python train.py --n_kv_head=1 --init_std_up=0.0544 --init_std_down=0.0 --beta1=0.95
Each number is 500 + 40 x the weight over its row's rms, rounded and kept within 0 to 999. Layers, rows and columns count from 0. Numbers have three digits each. The size before them is the row's rms in percent of the matrix's.

# layer 2 MLP gate, 320x128, rms 0.206, rows 275-319, columns 96-127
090:431453455521388471580484406447442514517558539562459545485481537562487515527562524501427514518483
098:547545473545488497559515478492558569524536539504494531462504454473498501528462516518523471531492
100:546444534610507456516517460464518457481507463467422511502552500510463496538531499469460486465588
100:464480577489551473467506537517482535520484490528506529484492436506488457459487581430547506491475
079:529469514452485495528514509502585537465419555473470501493544539470484554522575542456525465536558
110:511500507454516532471549593516523434549555464557515565481525480467520543494567577474592489557545
095:357576504490512521487512536563515495449430455519506535518497532480546535471502497529517461473565
107:541423533512456543588493484518454486469466554597556471477479517531483440490498477494498407426559
090:510517453455479505511504447435504535469478454529506496469504519528562486441519475471504534495448
102:527489500495489466537525542488485498480467509469539498452562541511496571566536543440500486465530
112:480488537449525532508527506466497519559484452450418564475484483471506496420539502529495460531544
104:468505454490467492483524473538521511503498446463489582444486486535531431507401464507455433402517
098:468455503490468548527478449513511475467469512456501476449548455445490522560421498472433378483512
100:504437536528486507507421503514462490509460478528457491468563443496522457465611522536526547492517
099:441489514463471535542558493488513501456525433571449430483516528476574478498503468552523485475567
099:528481498558498496438503514506432484465488405461529579554460508479510483469471556457427529570442
098:471494552498559475552522486476477466482499465498458469518506509461491436558517519455446583515532
096:498540458530521501506473486462408547479465534442458507538479485431574457443478602481499486488386
104:455504491526494517454544566492554548538525367555530482437498510475481548571470480493450519458543
100:456523481576474437481495532421543488518514407488506508512513476524488514562497567432510476497497
097:559484514481423438462499471505506549515517494477466526515497483447517544455504525438420463529533
101:455502536514514579467509539517496478469556500490436461538477492462558447463540523546547499548520
101:519438477535547540403549503534546440531441515546488453507505532434488507540526502450491497543484
104:574511544415536488497540526447570556410498510499526567506509476486535556529470443554433453563534
105:595552459526484489455465500475603493548509502489516464555434520434556511486467527465498498475503
107:451528535511500463431531487429518509475575606458570446561437481439460541534432496433518524476522
100:469461530469504487428473501468552473455443511499505532547481483542491553512511523560497536524536
100:452472458499531535526469513513562454494598526578469440539484457556528493572600509504548509476553
094:532526460512473462436492499540520544460486533464526390477478434480558440538495533495565480490518
094:526494496464508542549513462522501531529468545540472465568469527500501493502511521522441516498541
099:490543562489500495513476558452470468420514563484532489511534504516493516421592462476470517532516
104:504487538542486559567412491524484445518508506483546491540443532452525474511510510539533543422485
104:459435474519547544537628535454604499553446499503476451519528515438509527474483512491513536512420
092:522481518598455615519547469466536471527463503490475533492496474517499478451529517531486502583463
110:499457463506528484528507465503454485396530502498413491533484495444499514484463533500520553507462
093:477495490495537503450480488505485504468539450500557487474492517541456416475519508542542556554506
100:466467584469481443415492487541460464518450480507461497510463433484462475511541545482519495436478
106:444490458532464531504468498486461542451481561514491525510592437500549482497532551507538529491439
102:493474394513428440518526553467508507556499507486420498591412411585515534500471493548549532535497
102:469486501497554500515522499502511506521485478489501583511509487520443464550474532560475513517507
125:531492513525440512491601541524520520418524459480560486446485592530509515516462466516477498492485
089:444464544482422620487477482484490484493519479499525472531577435456491529487458451540516578491529
089:487494489580542410470558504479404527515506528537496444495522470609479422488544489456532500545496
104:574506459537540448447519496501523530447548470507577533443496494447495570568399460538529507411494
082:494490438474464506466521507562489536472459553533435501483529438462418475474445456455456464498487